config = dict(
    num_hidden_layers=13,
    hidden_size=512,
    num_attention_heads=16,
    num_key_value_heads=16,
    head_dim=32,
    intermediate_size=2048,
    vocab_size=12078,
    hidden_act='gelu',
    norm='layernorm',
    norm_place='pre',
    norm_eps=1e-06,
    positions='learned',
    qk_norm=False,
    attn_scale=0.177,
    bias='none',
    tie_word_embeddings=True,
    parallel_block=False,
    init='normal',
    init_std_qkv=0.0143,
    init_std_o=0.00281,
    init_std_up=0.0143,
    init_std_down=0.00281,
    optimizer='soap_variant',
    learning_rate=0.00228,
    lr_mult_qkv=0.7,
    beta1=0.95,
    beta2=0.95,
    lr_head=0.00561,
    max_grad_norm=2.0,
    warmup_steps=200,
    schedule='wsd',
    decay_fraction=0.684,
    decay_shape='linear',
    final_lr_fraction=0.05,
    batch_tokens=[131072, 262144],
    max_seq_len=1024,
    doc_mask=False,
    train_tokens=848500000,
    max_steps=4535,
    dataset='wikipedia_en',
)
Each number is 128 + 32 x the weight over its row's rms, rounded and kept within 0 to 255. Layers, rows and columns count from 0. Numbers have three digits each. The size before them is the row's rms in percent of the matrix's.

# o: layer 4 attention output (transposed), 512x512, rms 0.0705, rows 393-403, columns 128-255
# v: layer 4 attention value, 512x512, rms 0.0512, rows 394-403, columns 128-255
o393 096:131082093112070110088122127121146152167137156113074161159065123160174105114159176112142229122134085165148102138083152177139145169138112138180097200137142085184080119160091149178120108082101109123125122141176166114195083076146166137058111164108102145153135163102116050132148107130121144173160152142073139149102126155111175165092143116112126107111110144131112124123132148137101126145089
v394 093:166105115100093204129106072105158089171116127101141137131181140123087116051147167126136147188121137115128051093155099113051109114100168133163083102095125152181133114099186117076107142189145094145091129164102111082148063080165147130123132128110124095156050090147104128157162096123137145188125125163186058095116172073184159144067129132159119119183199146124160086125140132166148131093091
o394 096:125159089146109077110126144158091130032155126153120158173148098245166080155095163058119168109127129123147176079138125077163117172152136112126108169128160077040054140145111104106158091141088127066141084087108142137125125177094138151153122141080111179047187080098181173105146204169156157110136107091111119168096094156100178069126165215132118107088127179099092129144184154120116144124112
v395 100:098072097142118083124140126128099191131092081137144191124162034126108104107069169130136155104111139075172099153147191138157109125060150128096102120091159070129141122087164147152163065134171095117138126116140168156120102132107126124157105092163121083114097134121133154148159053065134114170208130141147144142098135143138132094168078144161135083157175140131156140099107154145072144098156
o395 099:110104163121150105112111154107155084088205171111144132131143173101086108147161084121097121158062093119135094091099139138135148116104127161175139153133158105126180108159105142070153087133110148138088185150134160125138137131117116128100189115076084130123139146137132118141126110180108144099097160160092119124097097143199124139131133088172154131123147097092111146145107131171126150149148
v396 093:082144135150165091106075116086137153161130158116123091153154161099094140095151102158104094198150157129121150124156129107105209115087095191127138081059106182167130042141161127103135145151064096123077204139111158144172179178124106095193119178136146146103132204113125158175165140149102169104114141172090099099179158135112129132087155135116084077104158104117157134126136112158176132139104
o396 096:151145144123120113073145143121120084091129122173135119122147137149108154095136162068184145099090075145160184115078075162155144096139110092084097125160133140101119122086146125143084243102183110193132088145203131085104127104162183141050138116204108129162121096119110130112107144091179110144131104079114139139109191082144171134181186125155122190093141109095128108148095156118133124100159
v397 102:128156163180102171057143123113147100144104138049154121077102143191117101097077110170118141117163150133115114094181177127139150113156088161126162079114083125184124119121108121121130156131102070146119170208107155129120187133115116111068160137133101154114128136174191109140060181152112162148095123105226145119121157109178149198154178107146156201128136136064090149135177132137094132146185
o397 098:126098176120099138179108118179179137110129135144141143140105136103174175216114172107107146124140169137175124138088080149109132156102151113142112119153192101166124132147188104102117208134050071092073121119151160103123114155119127096133073128142201097143213138133079114157201104169116117120153058129087079135092147114050118049095121106087148049153109101171184085172149095131106081088160
v398 095:075066118080161137105133108120182089131148023100082115189153131117119110176143140074123147175165098148123113098102127090088134140106147110174125126072118178129136137132090148124097154147114137127074202148163120113149121132105160158158080146092128119151130112176102145173146071104157113110114117127092093127206187119110153115128134156153183227170141122129132089132131074104147142162114
o398 097:194153175131104129159142162128061101118097133150183092147090062143087100100118195165090126114181184134141165165111137182142127125132064113097086161159079137139133128115144112176141136212059120115150067087156178114095168163096031118111179112138114070133160179109155093104148124180141156113155098161081145185139188161140077137162120102101095094097160188169140123105143180187110138078185
v399 094:091076112150120154120171139120124076161181194187159121091157139116109105172177062074111193102127186141132135062117122119177152135154170121102141088165121166115173145144092074131131124082142125159100108152115131168124112075140113093132122099132128181134153133097151148124167108126134115092150139124158148126100142126180076132160110106074072095103105152122109139115167151123079127184094
o399 093:149143138091085155109142090166074108093132105094143167137157115100129082157093084181079092088134017133106107127172109131084155125123150111140156173148096113185099150139079119136089132149039101114140198144163126126158151190161182120132112141124184118117112130153046128107143163133120169133105116171107138163162105174165130110154129127165125145147102129159139121057084133104146083129155
v400 097:105110097134105118120084104166124133137148152109046050143146118139124169175184112117127138088120093194171151121119141141120165088087136096145115098154149166147079101155154124138099090092135125127107153107133134066137127147118125136119143144096166102125119152118106161143124159160111159139125075124131125152167122153093142123152157088153144145150110197145136097151106132063145131139110
o400 099:170123124186119145126194140135114121113059146084115105084148140087123120150129156163118102139128083074123068097149124139130118179091124109100107141162123104108105155090107091104158160152096144119190126132152129140110119061183087094167101057114091160106152090146105173145119132090153112125163129136184108087133136142156124140136066169113135117174138162188111147130104131155101128124146
v401 097:108117061139117116103115141122089085120138122129104146119108101135163115169168144130089176122120191140143142136160168195155173117106124159141209157124116165063151110142139124173161146143159123231099106169129112133135131121136105045118159172139112143136127143119079125131117185220084141138148148099197118121168129110128122152154078093105106149202111142115135136137189121161093134123139
o401 091:063131115155130096143149154136092094157121112094175119154150111097164167109156103146157139130107120132047091152150117124143085158095127078087177072144133108132162132149115091121129154080130115063102147149135052101090094089092138161119101162157112137118117170104195105085172118102104096095068118112097157170109134120156167114131146139146160102048181153114165118107109101122146101124096
v402 095:149100106128099126106124152131148202129125080147148143113102119090194163136147078151126129127160146118154127130117150109143154119111130096106103116155141128162168156104124023179122118112140128108153142097155146131108034133199107126115127095133121143116159096089128156140136095118122165129135143154149103158118130183147155074078100157141107111083124119171143126103132194107090157140154
o402 097:103098131172128123098083104091045043138149127129107128157073158183103155087084136140098068141104117092147135146062151105150086097109135170110150135133179120192117120117137171128140145102069071168064114202126133116085135112173143137126147169115095120113108117210170101106164132157106089111138121151124093121115117165133108103139084143126155086119082135122165137108174102107147077141232
v403 098:198163140168120106158139134115072149114152111173122184104112139124092180106127097204089145175117160161100108121116166135098137131197115123141115110163124105144114137130157131138158154118216179125122071113113118126109150138108160145092118166099079130128118142118146123167135185132175066106160111107195140136152188107089116077130168078121124106101046152067116137105143139152115156157110
o403 092:093114121141064189128150170144101136144165169083083153164111071154111133160161075083143187071110129159155131158123112073132083116074117152074156126054112124140108120150163214103134133166096088152118131145147117160139098104071150108196144089153193160142124142070187130138108147063141138131059167133129090151115088159112172145126196158163100133138172096115131102151186161112155069116177